From a checkpoint of a small transformer trained on Wikipedia.
Training: a variant of Adam for these matrices, 612M tokens, 4506 steps.
Each number is 128 + 24 x the weight over its row's rms, rounded and kept within 0 to 255. Layers, rows and columns count from 0. The size above them is the row's rms in percent of the matrix's.

# layer 10 MLP down (transposed), 1792x448, rms 0.045, rows 366-376, columns 0-223
size [102 100  94  90  96 104  96  99  95  96  96]
[[135 159 149 170  95 148  86 135 135 155 182  87  94 125  88 162  96 200 160 123 171 135 155 123 104 136  88 122 130 168 118 127 147 116 116  95  61 108 109 113 100 118 111 150 134 137 138  87  71 142 116 120 105 127 117 123 104 104 111 130 135 152  93 139 120 155 135 138 141 125 125  95 173 179 101 159 137 124 148 153 159 135  74 120 101 158  86 150 124 131 133 158 144 125 111 108 119 136  88 113 153 138 161 113 113 162  90 137 152 139 133 132 106 101 131 145 150 143 137 109 169 131 143 164 136 134 104 136 128 145 120 132 119 118 152  98  93 155 140  95 146 135 138 143 122 107 160 142 128 135 155 124 134 106 138 130 143 131 163 131 116 107 126 127 149 105 169 107 141 176 107  86 128 135  82 122 116 164 112 134 109 129 109 132 111 136 118 160 134 135 165 119  92 134 148 179 128 129 130 164  97 143 110 123 108 162 136 103 108 132 145  85  71 116 130 129 138 106  96 167  74 128 172  89]
 [123 140 123 122 138 119 100 122 147 143 157 110 119 122 136  94 123 102 130 144 138 129 145 107 162  94 156 147 143 125 111 158 159 146 105 137 121 111 134 144  94  89 152 142 108 143 153 126  74 125 134 137 135 101 102  53 125 155 162 142 119 113 130 122 131 137 140 155 121 141 150  99 130 141 151  84 153 128 143 122 138  92 110 115 143 133 151 124 128 132 156 147 149 119 154 144  90 123 118 128 155 119 197 123 119 140 166 163 123 110 137 153 109 116 140 107 148 122 169  92 167  79 132 103 138 165 126 102 125 159 144 100 103  91 157 105 133 123 121 136 137 135 143  84  95 100  76 140  91 134 135 117 117 170 124 117 160 154 110 106  93 110 118 113 130 103  98 126 167 188 154 132 122 128 131 156  84 151 133  99 130 173 119  99 143 120 112 160 149 105 154  82 102 134  85 156 107 134 165 139 145  76 142 126  90 108 134 114 144 121 117  66 147 129 153 102 134 137 102 152  95 138 104 126]
 [ 91 153 180 130 141 118 123 133 101 110 132  97 155 107 147 134  78 135 116 163 114 169  78 154 126 116 140 134  95  94 151 102 115 138 172 138 125 170 141  96 150 166 164 128 125 108 119 114 125 145 121 122 144 117 128 184 109  73 122 104 128 117  95 146 131 114 144 131 108 104 128 134 117 126 145 105 113 144 102 139 100 117 125 150 137 113 149 120 113 115 191 120  85 127 135 145 194 107 128 135 135 110 147 145 119 114 135 163 133 152 135 151 121 135  98 128 123 160 100 163 132 144 112 171 105 108 101 171 159 132 109 130 110 142 163 131 106 120 111 154 116 120 159 136 126 124  85 110 115 137 114 107 180 142 124 170 124 126 113  91  86 125  74 124 101  99 150 152 139 137 152 111  98 104  80 143 143  94 177 103 103  97 185 123 137 154 103 137 128 141  91 160 180 105  96 120  78 131 156 125 144 138  99 136 124 161 133 105 154 111 148 118 137 150 175  93  99 129 110 146 148 122 130 139]
 [132 111  86 127 108 122  99 121 149 131 146 170 159 174 150 107 162  91 135 139 107 162 131 125 117  92 112 138 131 103  92 124 138 128 111 115 132 170 114 142 153 122 114 113 125  99 166  97 128 153 158 123 145 145 146 140 156 155 139 167 111 130 147 146  96 105 100 137 124 135 185 164 107  68 112 140 116 111 108 146 116 125 134 121 131 121 141 123  96 157 161 133 147 149 113 168 169 120 147 143 144 128 166 113 127  99 166 132  91 115 148 162 131 104 147 154 120 110 161 116 138  98 134 150 120 186 124 111 102  97 148 152  98  71 113 167 137 149  86 137  94 120 151  65 137 107 104  90 135 144  99 106 155 113 169 192 108 133 105 170 125 162 134  84 131 109 149 124 126 141  79 147 148 168 164 147 163  94  93  89 152 122 115 103 165 144 105  98 169 138 117 152 120 119  80 104  92 122 120 127 133 128 156 108 132 117 106 108 168 126 109  91  86 117 158 143 115 125 100 147 108 112 116  99]
 [189 149 133 117 131 104  92 133 134 123 141  82 111 129 133 112 183 105 117 124 145 149 163 114 120 116 176 152 147 121  75  90 150 119 109 154 142 154 166 141 147 152 169 140 158 161 160 132 101 123 119 155  98 139 137 103 133 113 111 172  67  96 128 135  99 136 157 159 135 111 108 109 111 127 118 128 147 157 140 123 153 121  66 121  94 148 105 102 140  92 127 113  95 136  92 110 110 121  94 160 141 131 150 121 128 110 103 129 158 168 138 151 173 118 155 125 142 125 138 172  90 133 124 130 104 133 100 106 127 144 118 155 130 128 113 106 146 131  95 132  98  73  94 155 159 110 131 154 153 153 134 146 143 114 114 101 115 124 120 128 111 107 181 131 126 115 143 134 145 130 101 122 108 101 117 158 131 214 124 180 153 100 110 108 144  92 116  94 132 152  79 150 112 148 121 131 146 134 104 153 155 142 166 164  88  93 128 154 124 156 118 115 158 160  81 118 149 122 110 119  71 118 106 157]
 [ 93 150 106 139 127 127 145 117 136  91 162 102 164 169 131 147 113  97 153 193 152 125 131 109 145 100 176 131 165 119 138 142 118 141 110  86  98 101 163 100 130 136 156 145 123 133 135 144  92 130 153 159  77 106 129 117 151 165 154 122 123 117 139  93 123 114 168 116 119 169 109 154 159 138 159 112 161 137 104  83 101 130 126 124 174 156 130 108 180 104 147 129 100 124 130 101 125 104 105 150 113 146 165 114 139 109 183 147 126 157 150 145 101 114 114 121 115 134 140 129 145 181 118 131 170 151 130 105 103 128 143 133 115 167 125 118 128 148 105 139 144 107 124  97 129  82 117 117  77 121 153 104 152 153 162  74 148 156  78 141 105 119 129 146 144 146 118 139 123 120 114  99 125 146  99 147  87 137 104  79  98 103 120 145 162 142 111 121  92 153  86 128 155 137 134 123 126 199 220 107 129  84  93 101 153 143 140 163 143 115 108 127  90 133 100 129 138 137  84 134 120 151 154 125]
 [113 123 114 112 137 135 110 123 100 155 135 115 127 129 108 114 146 133 124 112  95 148 154 122 145 137 134 145 132  95 106 130 136 156 106 127  78 149 126 111  83  98 138 128 114 118 125 171 107  70 126  91 155 135 173 110 123 146 135 126 146 134 132 122 143 139  85 140 130  53 118 107 125 112 123 121 106  97 125 106 125 130 151 101 113 128 192 166 109  99 108 174 172 156 123  93 156 126 100 144 151 147 118 117 144  86 145 159 154 152  88 130 110 140 119 166 158 166 148 145 133 134 123 101 119 175 131 172 124  97 140 121 126  93 159 156  78 114 128 160 114 180 118 120  90 199 131 133  88 104 125 121 140 108 130 167 158 117 155 146 132 141 133 119 133 136 103 135 101 133 159 137 123 109 143 162 130 120 137 112 134 146 121 144 122  96  85 126 133 133 107 112  96 112 112 123 112 121 126 110 133 123 138  88 144 154 133 158 168  80 121 112 129 110 110 177 140 130 111 167 116 110 118 160]
 [133 107 128 165 167 116 161 128 165 147 163 130 118 173 164 188 124 146 139 133 106 113 141 145  74  86  88 150 186 157  92 126 129 150  94 113 139  92 136 162 121 125 139 129 117 113 126 122 115 133 131 100 132 108 124 169 125  99 124 123 152 128 154  97 148 124 156 116 121 115  93 134 129 153 106  93 149 131 113 125  84 132 189 101 115 132 115 155 200 154 127 122 100 143  94 102 140 104 137 128 103 126 107 115 197 145 126 102 106 135 145 138 168 109 126 134  99 129 123 111  95 183 141 136 136 135 158  93 141 138 138 135 110 181 143 147  98 105 121 139 145 101 176 127 127 107 141 185 187 110 139 161 141 100 122 135 120 131 128 151 116 138  98 121 160 143  94 119  79 139 106 147  92 156 131  95 127 156 143 117 172 149 120 123 134 105 122 184 173 142 113 120 119 173 134 143 102 109 155 114 124  97 162 123 150 101 123 101 137 135 174 137 133 159 104 154 124 118 153 116 124 157 131 120]
 [138 120 112  86  99 147 154 119 182 109 169 145 127 115 136 140 110 125 141 157 134 162 171 123 128 112 142 124 149 133 130 129 134 123 113 111 145 103 142  99 176 120 184 103 131 122  91 127 120 142 134 130 113 163  97 107 130 147 101 125 145 105 135 113 111 138 104 107 140 116 128 158 142 129 106 170 129 143  89 145 108 184 134 129 129 112  89 117 126 131 152  82 140 147 160 142 150 126 148 114 123 148 151 126 125 120 193 112 126 110  90 155 136 141 139  95 134 117 176 148 113  95 153 143 101 101 128 191 129 128  74 176 146 110 157 120 122 107 161 131 105 123 154  78 140 106 152 118 111 139  94 146 137 105 109 114 124  92 149  98 108 130 138 109  90 166 149 100 125 121 153 139 118 150  73 131 106 100  89 159  73 140 115 122 100 149 168 117 151 149 114 129 140 176 145 119 149 133 150 125  99 133 111 164 171  82 146 154 133 106 129 144 147 126 141 166 111  82 142 100 152 158  99 124]
 [181 107 184  95 134 130 102 164 132 106 125 166  98 131 152  94 125 142 139 117 152 111 121 125 142 147  89 130 108 138 150 154 176 152 168 165 106 125 102 172 163 100 130 112 158 110 101 111 121 144 129  89 132 102 164 120 170 123 137 165 151  95 158  80 132 149 158 134 109 119 106 153 100 124 147 138 182 131 106 110 107 125 134  43 145 166 142 103 138 163 133 147 115 138 127 134 157 115 146 154  65 136 137 120 107 123 142  96 129 179 122 142 156  72 133 115 129 151 101 150 103 126 142 143 104 111 146  92 113 117 128  92 169 101 159 140 104 117 127 134 141 129  83 125 169  71 108 180 135 123 129 120 145 127 111 144 115 155 132 134 133 152 107 117 117 160 138 117 122 126 118 127 152 106 135 104 149  81 130 120 140 129 120 103 142  97 114 147 136 136 128 137 121 179 130 157 105 136  73 100 111 165 121 115 115 143 133 118 105 124 122 140 135 159 163 126 115 128 127 118 139 154 147 134]
 [146 111 109 168  73 125 175 124 114 122 134 103 106  83 111 166 135 118 106  80 110 154 144 102 139 133 108 124  85 169 144  67 106  79 162 133 162 109 101 111 145 102 131 115 113  85 153 142 135 134 146 118 108 150 118 110 131 110 126  77 127 148 101 117 116  79  76 127 169 134 122 147 152 109 129 159 110 142 119  91 120 186 136 130 147 108 149 108 163 113 137 131 150 120 102 121 109 119  76 188 129 136  92 112 167 113  97 130 113 131 115 116 149 111 125 141 128 124 158 124 163 102 108 119 129  68 113 124 146  92 144 122 101 121 111 158 130 148 144 114 150 155 116 133 137  89 116  91 142  93 113 117 107 144 141 145  96 147  96 121 151 127 132 130 101 148 158 165 146 148 154 154 129  83 172 146 162  88  94 137 141 134 111 137 149 128 133 123 126  71 116 120 121 154  59 115 117 109 118  96 118 184 101 145 116 129 131 133 135 162 133 130 135 185 129 139 164 170  88 135 109 163 148 123]]
# layer 10 MLP gate, 1792x448, rms 0.0511, rows 367-376, columns 0-223
size [ 98  98  96  94 100 103  95 101  99  96]
[[108 129 130 110 158 102 147 151 108 134 142 130 167 192  89 134 116 127 149 133 103 147 115  88 110  85 127 103 124 174 127 162 129 125 147 119  90 109 122 162  49 120 120 145 115 115 171 108 114 155 147 143 140 118 125 128 158 173 151 122 114 158 111 108 119 133 128 115 130 163 156 111 128 135 120 151 140  97  86 140 129 171 130 133 124 172 150 100  99  91 148 170 135 102 138 160 107 111 128 112 119 154 131 142 134 149 159 126 159 150 143 127 115 172 104 133 103 131 170 118 136 126 138 180 153 156 154 149 123 146 119 129 131 141 148 160  84 117 122 118 125 136 192 124 127 118 140 123 108 168 164  91 176  92 116 120 116 155 152 113 170 134 169  98 119 101 124 133 106  87 103 113 136 135 121 134 122 137 120 141 121 119 141 110  84 108 138 113 117 144 172  89 157 124 114 136 127 113 137 104 112 131 143 135 167 118 130  97 137  84  98 128 155 123 118  99 140 102 100 140 135 117 112 132]
 [113  62 132 135 125 107 121 132 122 142 136 136 120 106  66 117 161 131 155 121 122 119 156  74 104 148 156  98 154 169 114  96 125 141  92 137 147 106 121  98 120 158 115 109 117 129 105 145 113  95 154 120 103 144 148  71 144 190 168 119 129 179 129  99 108 120 144  84 172 135  89 106 112 103 140 138 112  80 144  98 128 144 121 180 151 145 132 123 120 126 109 119 175 110 101 117 109 123 124 146 159  88 111 112 137 121 135 114 149 100 107  79 106 108 114 129 165 104 156 161 144 146 106 131 163 152 142  87  97 152 146 141 104 141 167 128 114 109 148 138 128 115 134 155  93 131 161 149 127 127 121 129  97 109  92 126 118 116 152 101 103 130 185 135 135 164 130 143  73 124 127 126 134 124 124  97 123 185 140 115 175 134 103 109 115 149 142 118 145 121 133  96 130 112 108 146 149 131 151 123 116 108 136 137 164 110 130 117 150 154  94 105  86  71 114  87 128 114 112 127  94 120  79 108]
 [158 112 117  85 129 114 118 135  91 130 146 122 149 170 153 164 140 117 131 144 122 137 118 120 137 140 124 105 130 177 137 139 123 115 102 161  97 138 139  84 114 111 195  94 122 150 127 147 144 182 125 132  93 120 140 125 103 103 130 149 122 109  98 126  94 156 128 156  80 147 150 109 161 159  96 108 131 142 168 133 138 124 143 146 119 144  98 146 123 145 128 128 118 128 110 136 127 188 168 106 153 130 104 150  71 127 136 115 165 152  84 100 128 167 129 127 146 126 110 105 143 170  88 101  70 184 134 126  77 110 136 118  96 111 126  87 165 115 148 132 126 164 117 164  97 106 133 130 122 135 122 118  47  90 135 102 184 100 125 142 162 148 119 139 159 124 126 156 152  73 120 136 156 121  97 129 150 100 145 119 155 117 104 129 113 141 137 113 137 109 122 103 123 149  96 133 140 117 126  94 129 114 139 119 151  88 110 160 145 153 137 146 114 117 134 126 134 146  91 118 162 158 124 101]
 [ 92 113 132 131 114 103  92 122 103 188 139 114 148 150 118  88 132 108 120 162 142 142 112 114 155 155 143 113 135 131 147 133 102 107 137 166 144 133 152 114 135 127 153  76 139 168 122 113  91 151  98 150 103 112 136 132 124 114 126 133 125 141 129 109 111 110  78 104 137 134 150 136  98 125 165 130 103  96 144 163 107 132 105 118 153 130 117 116  96 118 100 121 178 130 125 128 127 153 147 119 104 102 176 163 113 140 108 161  83 141 105 112 121 104 145  80 145 148 118 133 163  96 143 139 138 151  66 110 173  89 127 130 187 109 133 136 102  96 126 139 136 137 144 146 126 138 102  89  92 162 107 122 111 117 114 159 140 150 109  81 169 158 156 146  82 102  86 113 147 121  96 135 124 113 106 181 143 176  96 136 134 123 157 129  94 151 109 136  90 123  95 150 160 154 131 113 119 132 122 115 119 145 129 135  96 111 138 130 176 157  98 134 110  95 102 108 168 144  91 120 147 113 175 119]
 [ 90  88 165 100 127 123  80 168  99 148 145 138 121 157 135 112 142 183 108 118  99 131 112 117 135 119 126 107 142 158 165 100 123 122 124 137 109  99 163 146 150 157  99  89 139 124 140 134 153  75 156 118 126 137 123 124 113 146 156 136 146 170 134 107 176 121 117 118 116 140 146 101  53  76 142 131 118 123 149 167 128 154 150 159 133  76 109 179 123 112 132 121 141 160 113 153 112  85 175 126 109 120 156 103 137 143  86  99 141 153 106 141 115  79 118 131 128 129 153  92 152 121 168 156 165 131 145 133 141  60 144  92 181 121 159 162 137  78 157 125 121 116  84 144 104 153 130 144 111 149 129 142  89 130 156 136 115 124 112 132 148  62  92 109 128 112 139 113 152 139  97 131 151 160 126 150 117 101  97 167 130 123 140 138 163 110 103 146 128 126 118 149 128 144 115 145 144 134 111 119 134  94  91  99 134 127  91 137 142 149 120 134 126 104 127 126 165  91 139  84 135 122 176 137]
 [ 66 121 163 131 105 147 152 133 101 136 126 101 133 160 136 134 140 143 143 104  83 141 118 140 153 195 118 139 130 183 140 122 156 130 171 177 112  85 115 119 117 142 167  97 125 129 155 126 148 153 115 150 101 100 155 147 188 162 125 127 194 125 112 134 126 123 136  95 129 160 131 117 137 144 174 114 156 145 132 144 127 109 206 176  86 144  84 181 166 135 144 121 135 147 121 158 109 130 136 153 116 157 153 146 132 132 150 149  60 116 140 116 134 149 152  99 148 120 151 176 149 115 167 160 154 123 115 120 104  99 157 124 143 154 170 130 128 150 113 116 144 120 104 131 144 147 181 118 147 148 135 147 130 127 149  92 109 106 108 138 129 127 144 133  99 100 103  89  88 157 151 128 153 140  98 132 141 161 108 153  83 123 115 118 123 153 145 141 149 120 135 137 154 191 146 115 129 117 148 178 155 108 119 118 126  73  98 141 126 134  99 116 152 141  86 153  89 119 117  86 165 130 146 111]
 [186 100 110 142 115 104 140 141 110 137 105 139 179 145 115 108 151 141 159 134 149  97 150 131 115 141 132 129  83 146 160 141 121 134 145 110 149 159 154 134 114  98  93 131 184 159 101 151 144 103 122 132 153 110 189  97  59 118 122 145 142  95 117  98 118 130 132 142  94 141 172 134 103 133 130 116 134 126 163 106  94 130 114 105 128 143 101 103 103 158 113 153 117 144 102 115 110 132  99 132  43 135 174 102 112 148 140 131 128 129 131  68 125 130 121 158 174  82 127 114 134 138 112  83 131 126  91 126 171 104 156 132 118 127 124 108 159 134 153 122 122 121 140 143 107 130 104 126 137 125 147 125 114 129 138 153 122 143 167  89 142 145 161 157 132 161 152 118 131 139  94 139 128  92  80 139 143 104 115 115 139 117 134 103 133 131 123 104 138 123 159 156 136 100 129 151 152  65 127 127 132 146 142 129 117 140 125 143 134 127 134 100 150  77 110  97 184 138 171 126 139 111 104  82]
 [158 101  99 135 163 130 125 149 104  61 122 128 155 121 139  98 100 136 116 158 113 106  99 111 130 134  98 111 130 100 109  97 125  90 146 144 161 120 164 132 101 124 132 122 167 100  47 136 171 118 163 160 125 146  68 105 106 154 111 126 156 121 101 108 103 159 108  92 112 123 120 129 118 103  99 166 143 128 176 116 128 131 128 155 161 110  92 149 156 113 104  96 163 151  92 116 130 100 140 161 119 116 153 128 132 115 171 120 103 130 136 131  99  95 133 117 150 114 181 109 121 157 140 101 146 154 128 149  82 110 120 109 180 115 121 163 141  84 149 166 105 143 163 154 135 163 142 126 114 139 103 142 141 126 128 130 156  99 128 140 149 115 138 193 143 105 139 102 135 141 128 129 161 126 100 148 107 138 120 162 128 111 139  71 170 142  83 125  98 113  91 113 145 125 157 114 145  60 131 121 143 110 100  93 119 124 146 107 122 136 115 114 118 135 134 128 139 125 109 132 143 128 151 156]
 [154 116 110 104 136 119 139 152 109  99 101  76 115 156 115 160 140 158 141 139 134 139 123 147 163 148 129 118 122 129 115 104 120  88 118 124 129 101 124 138 133 145 120  99 143 126 160 122 122 132 168 116 146 130  67 105 122 122 127 132 118 141 127 109 110 110  81 140 145 121 103 129 158 112 126 122 103 120 124 125 122 130 101 138  87 116 119 135 143 134 133  97 128  63 156 131 121 153 159 140 139 100 192 163 129 132 166 126 144 147 157 103 133 127 106 158  92 122 141 109 121 124 165 109 154 130 113 138 140  80 110 103 122 133 147 149 137 131 121 126 131 150 149 101  88 146 128 171 127 143 155 117 106 137 109 163 136 139 119 206 143 122 115 130 133  72 110 113 149 107  92  84 167 101 146 206 132 176 120  87 110 101 177 147 130 133 122 115 111 141 148 141 140  94 154  99 104 135 130 149 146 144  94 163 166 124 118 133 141 147 137 145  98 135 117 108 121 113 142 140 121  94 134 141]
 [124 124  89 146  87  92 147  91 127 131 141 117 152 126  88 156 128 127 117 110 139 153 102 124  81 126 153 126  92 131 110 138 113  74 138 103 166 102 139 127 108  87 168  98 144 174 167 115 132 132 135 133 152 150 109 150 115 128 125 135 107 126  98 131 104 143 158 115 170 136 149 128 150 148 136 132  92 131 103 143 154 105 113 144 141 148 111 112 100 102 102 129 188 129 159 155 126  85  62 138 134 122  97 146 141 172 133 106 137 124 145  71 172  93 116 173 184 143 143  83 134 124  88 134 151 125 115 130 115  89 147 172 152  98 162 141 125 126 160  84 131 129 120 134 162 153 158 141 147 144 137 132 142 123 121 152 100  93 142 112 130 130 132 125 134 137 163 146  71  86 114  98 137 126 121 157  80 151 106 124  95 116 147  93 144 137 100 148  74 123  82 130 154 114 109 165 151  78  85 161 157 162 118 131 142 160 126 140 127 137 125 116 136 141 146 156 122 125 157 162 146 157 107 156]]
# layer 10 MLP up, 1792x448, rms 0.0465, rows 367-376, columns 0-223
size [104 102  94 101 108  99 105 102 101 101]
[[120 106 159 108 132 144 125  98  84 174 160 136 127 132  97 115 128 165 152 106 158 123 127 140 174 111 124 117 112 156 174 135 124  91 116 132 140  91 143 119  83 130 159 131  42 169 126 155  65 132 154 120  87 105 101 107 161 158 126  99 111  98 107 102 161  98 135 154 133 129 133 178 184 122 144 131 131 166 117 134 137 154 140 116 121  99 135 130 110 108 149 118 120 141 145 113 107 110 123 109 115 126 149 127 111 105  77 120  86 110 116 118 128 101 175 107 163 109 129 170 123  71 133 135 137 111 147 155 133 121  76 123 117 123 115  96 122 144 128 126 146 124 111 134 103  76 146 130 100 118 147 157 120 177 125 131 129 109 136 131 120 142 122 144 114 125 120 120 154 174  73 103 152 120 118 155 106 149 119 124 128 135  63  81 136 125 118 216 126 133 134 120 136 162 153 101 111 107 129 162 132 115 121 124 149 129 171  96 167 120 128  90 117 140  89 147 155 179 136 168 148 116  82  74]
 [ 91  94 157 120 159 122  84 104 125  45 167 131 151 100  96 122 103 133 126 194 113 115 119 109 123 140 121 141 164 119 181  93 137 100  72 168 104  98 125 158 141 155  93  98 121 129 129 139 132 147 137 112  99  97 119  99  99 135 170 130 137 125 106 129 104 139 163  84  70 101 104 136 145  97  91 163 114 123 141 102  93 156 103 130 101 126  80 116 117 138 168  99 102 136 131 114 162  98 111 141 136 148 131 129 127 117 148  96 149 125 120 122 152  89 128 133 169 113 108 106 127 121 162 135 122 129 139 109  92 141 132 116 117 122 164 132 126 135 153 174 116  86 148 140 102 138 149 123 112 110 127 134 130 188  95 145 109 124 143 146 114 147 160 158 148 134 154 121 134  91 165 110 136  96 140 143 123 153 196 129 142 113 129 121 112 150  87 154 144 109 158  92 104 116 109 128 151 131 135 122 130 121 111 128 127 105 134 102 115 139 122 120 100  90 115 101  90 164 139 122 136 103  80 157]
 [ 91 127 127 120 103 123 157 133 150 149 132 148 139 129 108 119 169 126 124 140 125 132 155 162 140 140 116 138 132 141 106 148 119 127 131 134 106 188 163 172 115  84 119 161 130 136 174 113 135  99 122 126 176  93 106 115 143 149 113 162  46 136 105 165 141 123 137 130 124 125 149  79 126 142 126 103 107 150 137 148 130 100 140 163  57 147  76 130  92 144 138 137  95 127 137 159 148 137  95 102 101 166 127 133 120 150  88 109 138  97 112 105 118 208 116 132 156  91 131 113 129 147 113 108 102 129 137 104 143 137 140  98 166 136 150 150 110 140 145 111 109  98 124 122 138 122 139 134 146 177 135 138 148 133 165  88 104 135 125  98 145 150 118  92 145 117 101 127 164 133 141 122  96  76 100 196 126 111 156 103 101 141 127 180 135 129 105 129 137 112 140  93 125 138 135 131 109 127 129 151 175 137 156 103 136 123 128 112 131 150  90 111 138 118 117  94 111  95 146 104 140  93 123 108]
 [152 176 126 138 109 133 197 145 177 125 135 110 122  94 103 145 157 110 177 129 187 170 121 153 157  88 185 105 147 117 123 106 134 133 159 156 120 141 127 123  98 125 138 107 144 153  86 145  87 113 126 134 118 114 133 121 136 150 144  99 167 132 128  96 171 157 113 141 116 138 120 102 172 115 167 134 146 162 120 160 148 125  96  94  89 120 108 104 117  89  97  93 121  79  65 164 126  83 117 111 164 132 109 161 124 134  90 136 122 123 143 130 162 139  73 150 122 150  93 151 147 118 102 101 133 126 116 121 136 125 140 154 144  77 104  90 168 180 108 129 133 154  97 135 141 153 150 105 117 125 132 134 135 136 113 107 118  93 146 112 135 138 126 109 130 141 133 196 144  86 138 143  94 115 167  82 130 130 135 147 114 129 115 133 109 140 138 113 148 118 139 132 103 185  84 129 129 122 124 138 165 168 207  99 170  98 134 131 121 122 108 136 105 132 149 140 127 112 177 140 116 109 127 108]
 [114 127 158 145 185 105 134 140 149 122 127 143 124 147 115 126 121 142 148 148 128 134 123 111 115 136 118 138 131 117  79 109 160 152 113 150 103  99 128 125 158 129 111 147 132 116 109 123 121 149 114 145 136  85 107 108 136 137 104 141 115 131 175 171  93 128 132 122 100 124 152 171 165 110 153 112 143 126 150 120 132 158 103 135 169 102 153 179 133 140 186 175 127 124 195 138 152 118 108  89 169 123 158 129 148 120 167 137 102  87  96 146 135  95 146 136 115 145 124 122 123  94 126 129  96  96 152 135 115 160 134 104 138 155 110 136 139 110 114 172 135 147 146 165 135  81 142 114  99 161 149  93  84 224 128 118 114 107 107 116 130 159 137  94 109 156 102 110  91 127 121 123  86 139 149 155  64 145 122 110 138 116  89 142 157 130 167 131 124 129 187 135 127 200 130 137 124 133 129 141 127  76  43 135 168 111 138 108 168 120 123 125 143 133 117 149 119 159 107 151 127 123  72 172]
 [134 139 110 145 109 151  88 156 145 174 148 132 133 191 109 112 152 166 123  98 154 150 168 141 115 148 127 133 155 147 118 181  91 114 129 110 126 145 159 133 140 121 136 161  77 158 170 147 115 114 123 153 124 171 164 144 171 138 154 152 111  99 107 124 151 148 142 161 138 129 127 128 101 114 137 110 128 108 120 133 110 105 179 119 114 128 114 124 130 101 175 117  96 145 119 141 111 140  87  76 123 100 129 150 115 148 135 145  87 165 140 127 131 140 137 116 162 158 137 117 127 132 186 181 109 120 111 160 120 131 129 110 163 100 158 140 150 126 165 116 137  70 155 133 123  99 124 121 141 152 134 131 112 126 135 134 107  98 120 125 141 153 151 146 107 121 123 107 148 105 101 148 124 135 127 103 115 130 125 105 118 161 109 106  95 137 152 145  92 130 151 150 115 170 123 109 127 158 136 188 106  75 106 118 111 103 108 178 120 143 153 134 128 143 125 130 129 149 104 107 148 121 122  81]
 [113 129  96 117  95  94 104 106 123  64 126 146 140 143  89 121 143 109 171 185 103 132 107 129 114 103 130 137 130 106 170 123 121 105 133 134 133 115 145 162 110 161 109 119 157 127  91 118 146 104 134 174 111  97 115 150 151 141 166  98  96 166 126 123 109 131 154 127 163 115 119 166 174 141 163 128 161 135 116 110 124 107 133 136 131 131 130 173 104 117 155 148  69 133 173  95  92 170 150 144 140  96 131 139 121 133 120 124 129 163 169 145 105 136 127  82 170 111 123 119 139 132 179 135 149  87 127  96  72 122 120 155 145 100  64 136 139 106 149 143 123 102 116 176 156 102 157 173 121 195 125 134 132 112 134 168 115 122  93 129 106 165 153 134 105 107 124 121 115 145 152 145 184 123 153 119 135 130 151 133 114 120 184 113  73 109 121 113 127 150 126 178 101 187 147 141 120 153 108 126 111 118 163 129 113 142 117  97 161 137 114 130 140  93  75 120 125 129 147 107 111 152 167 162]
 [135 121 119  98 100 120 118  92  88 130 159 107 145 146 152 134 144 110 132 144 115  94  98 174 138 143 116 142 111 130 127 124 136 106  86 118 151 144 132 127  75 114 113 171  65 160 133 159 140  91 121  97  90 113 129 131 129 149 131 129 133 128 122 146 156 120 123 141 119 128 140 132 123 113 177  92 123  78 128 120 132 117 112 150 133 153 129 141 132 121 159 133 123 111 100 115 104 120 144  97 197 106 112 128  91 134 144 119 154 149 118 169 112 194  95 168 101 113 107 148 100  93 154 127 109 140 132 141  81 176  85 111 151 158 162 135 111 140 141 103 121 133 127 131  88  98 134 160 108 137 156 123 148  86 130 148 142 122 178 116 163 127  82 105 134  77 110 151 116  66 114 154 116  62 131 133 117 106 145 128  89 120 131 108 144 105 106 123 126 119 110  98 155 170 131  74  93 132 133 113 147  98 148 133 132 106 109 135 111  95 168 163  81 112 131 100 141 107 122 150 131 126 124 103]
 [136 139  84  88 168 110 132 123 140 141  90 128 128  92 130 149 147 104 103  99 139  75 111 126 120 124 136 133 131 131 113  96  94 107 127 155 172 107 118  94 105  85 148 126 141  76 142 120 122 137 146  94 159 128  99 130 134 142  85 124 124 138 137 129 131 164 134 145 165 123  77 144 173 102  89  92 164 124 168  97  95 140 122 148 108 114 104 130 158 114  50 108 139 107 138  76 145 119 109 156 121 126 103  95 193 112 148 161 133 126  99 146 134 120 124 116 133  97 128 112 119 151 141 130 127 129 116 128 127 129 148 145 116 116 167  87 158 102 116  97 134 106 138 113 138 107 146  96 120 120 178 176 157  89 129 124  93 143 140 136 143 110 108 108 119 156 142  90 126 117 129 125 131 118 103 142 145 102 130 115  96 129 136 200 102 134 131  85 130 119 112  98 126 136 102  85 126 113  81 115  85 102  79 122 111  97 127 130 184 147 102 138 144 131 158 149 135 136  97 126 152 116 123 115]
 [ 63  65 109 119  78 151 144 133 123 128 121 168 110  91 156 100 108 141  86 110 145 147 122  77 161 135  56 147  96 137 113 120 114 139 140 101 149 147  97 125 170  92 142 120 134 121 102 154 135 136  95 152  97 116 168 117 124 121 100 148 112 148 117 170 117 107 112 123 106 104 115 124 115 110 143 166 166 114 114 139 138 128 110 140 102  80 111 171 126 179 116 116 113 106 130 120 156 131 135 164 123 101 153 149 148 144 107 141 114 125 149 154 129 136 139 111  71 137 119 149 121 118 130 170 108 125 142 158 175 110  90  95 127 114 109 155 144 146 145  88 137 152 157 142  95 148 120  90 116  68 105 147 124 168 130 136 136 116 121 118 128 105 109 165 150 123 152 130 125 174  95 154 104 142 144 130 155 115 127 151 127 123 113 117 106 109 154 100 155 138 132 119 118  83 132  83 160 117 112  91 121 107 148 105 107 106 166 120 110 127 120 172 168 106 136 199  91 121 147 142 120 155 164 161]]